config.yaml
num_attention_heads: 2
norm_eps: 1e-05
rope_fraction: 1.0
learning_rate: 0.00251
lr_mult_qkv: 0.7
beta2: 0.99
Each number is 128 + 24 x the weight over its row's rms, rounded and kept within 0 to 255. Layers, rows and columns count from 0. The size above them is the row's rms in percent of the matrix's.

# layer 5 attention output, 128x128, rms 0.126, rows 0-127, columns 64-95
size [106  83  97 103  93 121  95  95 101 116 102 104 102  77  94 107  98  97  79  95  78 102  95  86  90  91  93  78 124  97  95 192 104 100 123  87 106 103  98  76 101  87  93  81  98 117  71  85  82  95 105  91 106  90  84  79  87 101 100  91  92 132 101  95 104 138  95  98  90  66  86  93  74 104 107 110  90  89  83 142  79  97 101  88 100 116 104  98  87 103  89 110 109  62  82 117  85  66 112  96 105 105  81 101  97 130 105 113  95 115 106  90  87 130 116  99  78 111 100 134 104 100 102  82 103 110 108 101]
[[163 159 136  76 125 163 143 137 111 134 121  98 155 148 122 173  98 165 129 104 103 110  99 156 179 117 156 154 110 137  88 168]
 [113 153 137 120 149 113 115 184 128  93 108 173  97 108 167 141 136 131  90 179  66  93 118 129 152  95 147  80 127 111 154 150]
 [171 133 138 140 107 163 103 151 121 123 111 106 137  57 163 115 127 139 145 107 159 112 126 115 120 167 128 167 119 119 167 130]
 [135 109 125 182 155 149  93 181 118 104  84 150 161 117 123 114 152 135  88 135 138 117 166 146  62 142 135  93 165 119 140 141]
 [181 147 117 147 154 119 136 163 157 127 109  96 107  97 127 137 115 100 124 119 133 137 125 109 105 166  67 152 164 184 159  85]
 [169 148 152 143 101 165  94 177 132 115 148 112 110 152 127 177  82 126 167 116 156 115 143  54 126 127 124 141  88 124 120 128]
 [151 168 138 138 114 176 131  90 130 123 160  96 136 147 158  64  88 142 107 101 136 129 118 133 113 121 122 102 141 138  96 117]
 [ 95 111  90 142 115 121  97 126 133 152 104 167 159 107 109 164  99 143 127 158 145 111 153 191 116 103 144 148 105  82 122 142]
 [159 143 176 121 105  90 120 208 151 106 153 144 124 138 138 138  83 125 128  87 136  97 117  87 137 116 135 151 161 147 147 125]
 [129 123 151  94 134 164 148 110 134  99 118 110 127 101 133 108 119 128 173 122 131 108  95 165 126 128 138 173 118  91 115 147]
 [129  98 102 139 111  80 125 141  72 136  98 138 159 168 101 180 140 145 112 149 122 119 121  91 102 161 156 116 156 114 114 124]
 [ 95 137 171 130  84 111 139 131 130 102 140 128 104 126 119 106 175 128  68  94 108 153 145 123 137  90 121  80 142 141 129 120]
 [151 195 120 116  80 146  64  94 123 184 153 130 113 113 163 154 127 135 165 125  82 138 121 169 120 129  97 156  77 122  92 129]
 [ 85 148  94 102 136 124 143  88 104 202 167 145 144 138 117  96 122 167 145 143  61 161  91 158 144 110 139 158  45 138  72 142]
 [123  79  93 161  96 100 153 112 128  93 120 131 113 174 101 125 120 115 109 131 156 140 152  50 156 128 136 109 136 100 106 122]
 [154 160 115 172 101 150 123  91 125 160 129 103 149  94 126  92 157 163 141 102  91 132 136 140 142 166 112 166 146 143 154  53]
 [110 189 145 163  96 192  55 127 149 155  94 163 157 156 134 152 120  98 111 157 124 145 161 155 142 127 131  80 128 125  83 144]
 [164 165 143 129 120 111 101 166 132 113 115 117 146 109 105 151 132  99  86  81 156 131 107 102  99 166  86 139 147 139 130 126]
 [131  97 123 143 105  63 139 153 132 128 116 195 126 125 120 105 162 101 132 119 137 108 173 126  94 143 122 150 135 163 153 115]
 [138 109 102 144 161 156  91 182 126 108 119 166 118 107 148  96 133 139 131 129 153  76 156 150  87 112 133 102 166  56 162 128]
 [142 135  99 169 124  99 162  95 140 155 148 139 134 162 118 125 103 115 159 142 164 125  93 170  68 166 110 160  96 155 140 106]
 [136 159 149 157 145 106 131 146 152 127 173 105 144 110 140 123 131 124 127  98 118 140 122  91 123 153 106 159 145 151 124 103]
 [114 181 109 139 130 139 129 115 102 108 124 130 147 151 135 160 112 114 114 167 137 131 123  88 156  99 149  70 156 114 109 140]
 [131 124 168 146  88 113 158 141 141 118 136 146 132 123 111 127 120 123 132 132 125 134 157 121 126  48 134 165 120 157 159 124]
 [123 118 123 117 115  91 149  86 119 130 158  99 153 187  81 197 118 118 122 131 115 163  95 129 145 134  82 137 130 199 145 101]
 [123 153 127 140 110 126  97 105 163 162  91 122 121  76 147  97 151 128 120 131 117 154 101 141 105 179 121 179 102 157 139  77]
 [100  88 145 135 186 137 123 139 153 144  86 154 166  99 119 108 130 111 127  97 142 122 163 154 132 137 166 140 190 168 175 114]
 [110 122 171  98 128 123 154  92 127 157 158 143 124  91 108 129 158 138 129 124  91 156 120 132 151 114 101 190 133  95 144 114]
 [152 162 133 141  61 115 126  97 127 154 147 133 129 131 129 132 122 119 152 112 118 141 102 115 101 145  87 177  86 153 139 117]
 [121 111 116 126 157 126 130 137 152  67 147 125 109 134 113 135 132 122  98 147 166 110 105 132 128 142 100 118 119  85 114 121]
 [137 179 115 167 103  99 129 110 139 142 177 126 107 145 120  90 141 113 163 110 125 172 112 100 126 127  82 128  74 156 125 110]
 [ 84 103 162 158 161 116 143 120 167 121 118 154  95 105  75  90 155  90 151 141 135 173 169 114 119 140 114 132 145 136 151  99]
 [142 145 142 124  94 148 138 109 119 109 157  82 112 156 112 201 125 115 123  97 163 154 100  48 168 117 132 104 137 110  84 118]
 [165 119  94 118 160  62 128 129 113 132  85 148 137 114 157  76 121 122  83 132 131 122 110 106  59 152 129 149  76 150 148 131]
 [149 162 113 117 120 182  91 123 127 118 146  79 134 141 159 121  59 133 112 136 145 125 120 123 138 119 188 102 118  85 108 152]
 [147 139 152  94  97 163 150  94 150 138 175 111 128 124 145 110  96 107 175 121 111 123 139 134 142  89 138 129  60 153 135 130]
 [138 176 114 164  96 114 112 129 141  89 139 119  92 137 150 136 149 100 116 132 162 153 127 117  86 102  89  89 145 142 126 142]
 [130 119 135 121 166 122 104 179 131 136  71 135 112 121 126 115 159 133 128 121 172 111 130 152 119 198 147 131 143 111 133 140]
 [124 145 160 132 112 144 105 134 133 113 101 154  81  82 130  93 185 124 121 172 115 139 162 103 138 108 114 109 138 113 168 135]
 [ 97 115 160 125 135 119 154 154 127  80 112 140 175 133 103 121 109 124 106  93 121 107 116 118  79 178 170 162 165 141 126 102]
 [104 115 137 107 150 108 157 144 129 137 121 144 174  89 159 110 156 173 112 132  82  81 124 147 171 137 179 165 181 116 139 129]
 [102 100 134 155 115 114 120 142 134 141  97 189 148 154 105 122 143 108 144 154 111 123 184 157  91 134 131  87 113 129 117 129]
 [100 113 116 154 151 144  98 176  98 149  90 134 113 181  93 142 183 123 135 186 163 145 161  71 125 150 144  59 172 132 129 108]
 [103 104 113 127 159  88 140 117 141 130 110 141  71 130 141  94 138 111 128 197 131 168 138 152 115 137 115 125 136 149 132  91]
 [111  80 105 119 158 123 188 107 145 106 162  81 101 120 133 125 118 125 118 135 153 138  67 133 149 156 103 126 126 152 141 119]
 [160 157 171 108 117 158 130 148 125 121 129 120 149 149 132 111  72 150 120  80 133 127 127  76 149  82 167 112 146 126 140 172]
 [124 119  96  92 156  65 152 100 128 124  96 139 116 143 121 157 151 118  87 178 104 114 129 133 114 100 130 153 150 154 148 119]
 [ 90 134 120  94 167 156 137  98 175 178 148 131 134 101 110  83  96 107 138 107 125 133 121 135 162  88 109 122 135 151 136 136]
 [116  99 117 126 108 104 127  76 141 124 116 124 132 106 121 172 133  86  95 198 141 104 133 169 112 102 115 120  91 138 172  99]
 [129  70 128 107  94 154 138 119 118 146 141 118 136 108 106 123 138 154 158 113 137 105  95 124 187 132 163 150  89 111 101 122]
 [120 106 114 125 132 160 120 121  99 167 130 132 115 149 160 106 128 153 201 151 128 102 162 147 163 120 165 103 122 115  93 179]
 [133 156 139 141  83 155  89 136 160 120 129 139  84 126 144 164 101  88 121 120 177 130 141 103 124  86 137 115 103 148 156 129]
 [117  94 126 110 166  86 139 137  87 122 113 138 119 129 132 131 162 166  81 159 128 143 145  81 145 141 125  96 156 138 131 145]
 [131 123  96 137 175 120 162 174 129 139 111 175 105 178 145  61 128 126  96 167 132 129 119 132  75  88 115  94 134 156 133 136]
 [153 148  98 144 145 107 132 115 139 114 122 119 104 148 129 126 121 123 112 148 179 110  89 114 124 155 119 136  97 101 134 131]
 [103 102 181 110 113 120 152 151 144 130 117 165 136 112  99  88 194 127  94 102  84 144 161 130 131 164 114 129 157 154 168 111]
 [124  49  65 109 160 108 117 125 121 174  95 125 154 141 171  70 153 167 119 136 130  89 101 139 146 138 149 130 147 140 103 117]
 [113 123 157 148  98 101 106 162 108 107 112 149 139 151 125 178 131 135 127 126 121 111 145 132 115  83 131 112 120 179 180 159]
 [ 82 121 192 121 100 188 106 169 114 133 136 155 138 123 107 179 118 143 179 123 154 113 124 144 103 129 129 124 101 119 103 178]
 [151 139 122 104 163 140 139 136 102 114 144 136 147 131 154 125 101 138 133 101 138 114 124 140 129 121 118 142 132 122  93 154]
 [125 136 166 126 122 159 109 128 127 145 136 131 124 116 117 151 134 131 167 143 111 129 159 100 143 139 116 171 123  92 128 117]
 [ 63 103 133 128  95 116 101 129 156 118 117 161 111 141 100 164 153 108 122 127 115 130 143 208  96  78 101  98 137 131 165 162]
 [163 137 117  79 153  88 159 154 102  72 135 147  62  86 181 144 150 143  60 173 130 103 100  96 154 121 114 105 117  97 174 126]
 [121 113 124 151 146 109 175 113 139 101 112 131 126 120 120  86 145 113  83 144 115 126 117 137 112 148  96 123 169 160 187  93]
 [124 132 157 143 136 170  77 168 130 104  71 164  88 140 131 137 146 104 180 108 178 131 175 121  68 177 118 112 146  91 108 145]
 [123 112 123  72 160 134 165  89 104 124 152  85  76 121 137 125 137 180 147 168 107 141 131  93 177 150 123 121 120 103 134 148]
 [134 129 156 111 172 174 144 141 134 107 143  98 162 106 153 105 116 158 128 114 126 120 129 164 174  95 160  98 126 123 102 180]
 [123  89 159 114 168 102 186 142 133  74 135 119 134 122 137 124 127 119 125 126 140  99 132  84 127  63 165 138 134 134 152 121]
 [176 152  70 129 131 152 147  64 157 120 107  95 126 185 120  88 140 106 100 160 134 108 105 158 142 119 119  95 119 164 125 117]
 [107 158 125 171 129  86 148  98 136 104 111 139 122 145 134 156 159 108  88 134 127 131 107 125  99 141  98 110 115 105 108 136]
 [101 127 137 117 163 115 155 117 172 121 145 134 132  88 108 130 128 112 133 141 115 160 149 136 165  94 153 147 143 137 131 161]
 [138 111  72 101 186  82 153  80 106 137 126 116 142 127  85 146 134 134 108 183  90 127  77 157 100 146  90 158 131  96 132 115]
 [149 150 117 129  93 148 124 134 135 106  84 154 126 100 135 121  99 134 108 133 119 113 128 115 160 101 108 133 115 117 152 146]
 [132  94 150 123 149  82 180 105 112 114 163 108 111 109  89 123 145 105 132 104 139 154 109 110 109 162  77 151 139 124 145  83]
 [ 94 143 129 154 122 114 125 145 136 120  88 152 142 166 104 171 135 126 119 151 127 140 122 141 120  84 149 128 136 152 148 163]
 [127  75 118 112 124 133 155  97  87  93 135  91  88 130 118 155 145 149 176 132 171 123 119  85 131 156  99 133 140  72  96 127]
 [ 81 105  98 129 114 126  76 146 123 161 136 164 105 104 137 129 160 139 143 130 147 130 132 113 154 131 171 121 106  79 110 123]
 [ 84 128 114  98 190 118 140  91 145 148 129 153 104  91 114  92 148 106 128 147  88 149 136 176 135 193  91 101 120 130 105 120]
 [100 129 129 168 100 112  68 144 131 153 127 137 173  92 109 150 142 127 158  91 132 123 130 203 108 145 116 136 101 147 155 121]
 [118 132 168 119 154 140 132 180 162 107 158 158  83  74 175  90 117 111 155 121 126 130 146 110 123  85 148 165  67 103 136 139]
 [126 127 114 108 139 142 113  92 120 139 178 105 135 114 165 126 104 160 169 114  58 106 119 184 150  81 127 155  99  92  83 141]
 [145  91  68 132 163 106 108 124 100 146  73 134 144 149 121 149 124 150 141 199 138 111 144 138 138 144 123 102 142 130 140  99]
 [148 166 127 115 108 155 112 139 102  99 149  98 132 140 189 140 130 162  95 164 127 107 108 142 165  83 139  92 129  96  96 133]
 [100  93 108 128 113 121 117 116 115 165 110 116 121 153 109  88 167 136 130 137 136 128 150 146 113 199 123 127 129 109 119  95]
 [120 131 125 121  96  96  98 131  61 146 112 151 135 141 152 195 124 156 105 140 127 145 123 120 126 116 132  93 111 116  96 158]
 [109 104 131 156 112 110 124 152 108 103 106 152 137 101 131 137 154 130 110 142 149 113 151 120 118 148 137  94 149  94 185 117]
 [146 186 139 120 131 147 126 100 168 156 139 110 144  89 119 160 118  86 120  87  76 181 123 141 146  97 121 166 105 200 130 119]
 [152 108 137 158 151 153 117 176 130 138 165 142 114 103 162  54 127 128 181  95 145 133 161 127 100 192 110 154  88 159 112 113]
 [131 102 147 138  93 138  92 155  92 156 119 142 114 101 131 119 137 129 176 121  91 113 195  88 111 140 151 122 123 111 132 130]
 [109 151 186 166  88 196  70 128 116 110 101 140 173 137 109 143 117 126 110  68 134 113 156 146 106  96 151 105 171 121 125 170]
 [160 133  93 153  96 109 138 126 128  93 122 148 146 160 123 132 111 113  90  89 183 110  74 109  93 113 115 101 106 145 133 157]
 [127 114 127 136 128 145 120 159 145  95 108 123 118 101 116 169 113 112 127 139 147 124 120 129 133 151 145 159 106 101 103 136]
 [134 109  96  91 180 139 158 104 145 114 133 127 128 111 128 163 127 132  88 169 104 112 110 169 165  95 141 101 147 128 109 165]
 [143 116 109 150 122 131 132  81 107 158 151  86 106 123 127 126 157 144 129 136 100 173 148 156 134 141 136  99 102 136  98 153]
 [123 150 121 124  92 119 127 129 150  86 132 117 123 194 127 144  82 157  83 148  87 116 109 129 123  94 147 132 103 127 100 124]
 [ 86 108 137 142 138 147 133 112 183 139 122 127 136 101  85 105 149  99 185 133 158 137 150 169 134 150  84 175 134 134 119  87]
 [128 139 151  92  86  59 173  90  86 142 161  90 151 137  96 176 104 134  91  76  77 144  92 101 159 137 156 143 135 132 144 123]
 [156 105 103 101  96  86 129 142 106 164 123 132 153 197 148 108  87 170 148 124 124 104 118 133 125 144 141 159 122 134 112  90]
 [115 125  99 149  98 189 146 128 122  91 112 126 139 192 132  92  64 137 111 146 193 114 133 178  78 109 132  72 144 113  97 156]
 [167 143  89 120 152 135  92 146 139 152 125 130 112 146 156 156 104 132 152 188 156 119 122  91 146  96 155 140 135 122 111 116]
 [ 99 103 184 109 141 124 148 124 169 138 155 106 136 158 125 107 132 125 161 120 123 132 141 114 193 118 161 165  96 136 116  89]
 [146 101  86 150 173 121 138 117 152 118 132 110 130 117 103 111 139 111 121 111 160 133 135 172  95 178 115  96 169 151 137  81]
 [134  81 156 122 146 116 165 140  73  99 159 101 150  80 145 153 158 136 113  83 161 143 130 133 148 193 133 120 129  97  95 123]
 [ 71  92 130 140 116  97 160 135  88  71 124 126 128 114  93 120 134 152  70 103 148 121 127 119 126 143 129 114 194 131 163 109]
 [118 127  82 139 144 111 100 106 165 163 116 134 108 159  99 105 143  95 136 131 178 153 103 103 140 116 127  76 113 126  95 134]
 [143 126  86  91 135  75 134  81 100 143 136  90 129 141 126 170 141 144  65 158  76 134  83 104 189 131 113  77 131 134 129 120]
 [172 139 156  96 163 153 146 121 110 148 155  60 138 112 134 151 143 135 169  83  94 118 104 138 164 206 120 162 186 133 130 116]
 [184 157 163 112  99 111 122 168 108 126 102 127 125 135 149 145 120 126 121  92  92 114  96  80 116  99 136 141 113 166 151 178]
 [153 119 141 151  80 171 138 138 144 100 162  99 115 115 123 125 120 102 151 106 180 125 128 112 114 129 144 127  76 115 144 131]
 [138 148  93  83 165 119 118  98  90 208 145 100 139 164 171 127 114 177 150 149  66 123  98 108 161 152 130 141 142 122  90 117]
 [108 148 132 155 118 150 111 117  97 170 115 108 193 167 114 141 110 161 109  91 116 142 103 147 138 126 160 148 182 131  97 162]
 [162 124 103 144  46 170 134  73 138 123 141  82 142 156 124  70 120 136 136 102 145 124 143 152 134 124 111  93 103 103  88 119]
 [133 112 108 115 151  97 130 153 119 127  98 133 170 144 116 128 128 121 145 116 141 105 122 133 113  69 142  88 154 181 180 136]
 [ 55 147 125 169 148 132 101 113 120 190 134 171 148 110 123 131 184 101 151 147 103 166 133 166 107  95  90 114 113 164 123 104]
 [127 153 171 133 115 157 163 139 172  90 143 131 114 125  93 142  92  90 149 118 133 153 163 151  94  97 118 149 142 157 142 120]
 [158 124 147 122  95 148 143  97 151  91 138  60 132 123  89 108 114 122 102  65 170 146 106 111 164 163 132 146 138 138 153 126]
 [113 135  85 117 115  87  93 152 118 117  73 181  82 144 146 131 143 135 109 202 136 121 140 129  97 114 128 100 137 118 114 146]
 [127 100 136 122 170 108 122 142 128 152 108 134 145  97 115 131 140 150 126  97  92 151 156 150 123 154 132 187 175 127 119 137]
 [127 158 123 112 114 130 120 112 166 175 149 112 128 124 111 167 104  90 153 160 125 156 143  86 160 105 130 146 102 150 132 100]
 [182 170 117 117  97  96 144 121  86 138 143 124 182 144 172 115  78 154 137  87 139  92  91 137 117 146 150 199 136 117 127 119]
 [154 146  84 116 113 165 112 119 117 165  99 118 160 177 132 147  98 147 148 157 138  99 136 173 100 143 123 117 157  86  94 128]
 [116 148 169 115 104 126 121 144 131 145 167 157 126  79 165 104 161 124 152  73 103 130 115 189 118 110 137 147  94 112 114 150]
 [142 144 121 177 148 109 142 159 159  49 125 120  94 147 126  99 132 111  85 112 146 153 158  96 110 143 135 112 153 141 154  92]
 [113 127 118 122 174  96 147 141 134 119 105 122  97 163 140 139 117 128 115 152 146 148 122  77 141 111 163  68 130 159 128 133]
 [127 118  79  95 152 155 120 118 119 157 101 130 148 144 135 122 103 108 106 142 120  92 123 157 129  98 122  85 151 114 106 141]
 [133 114 140 119 142 187 164  83 142 137 194  88 115 134 126 122  96 135 180 100 107 158  89 120 156 134 129 176  85 117  81 132]
 [169 169 176 143  99 162 127 143 108  69 156 110 129 150 112 104 136 131 122  89 125 134 118  74 102  93 135  93 133 133 160 158]
 [108 123 136 124 106 125  91 151 131 173 143 174 105  97 185 118 135 138 177 176  97 103 175 149 157 110 144 123  85  92 126 114]]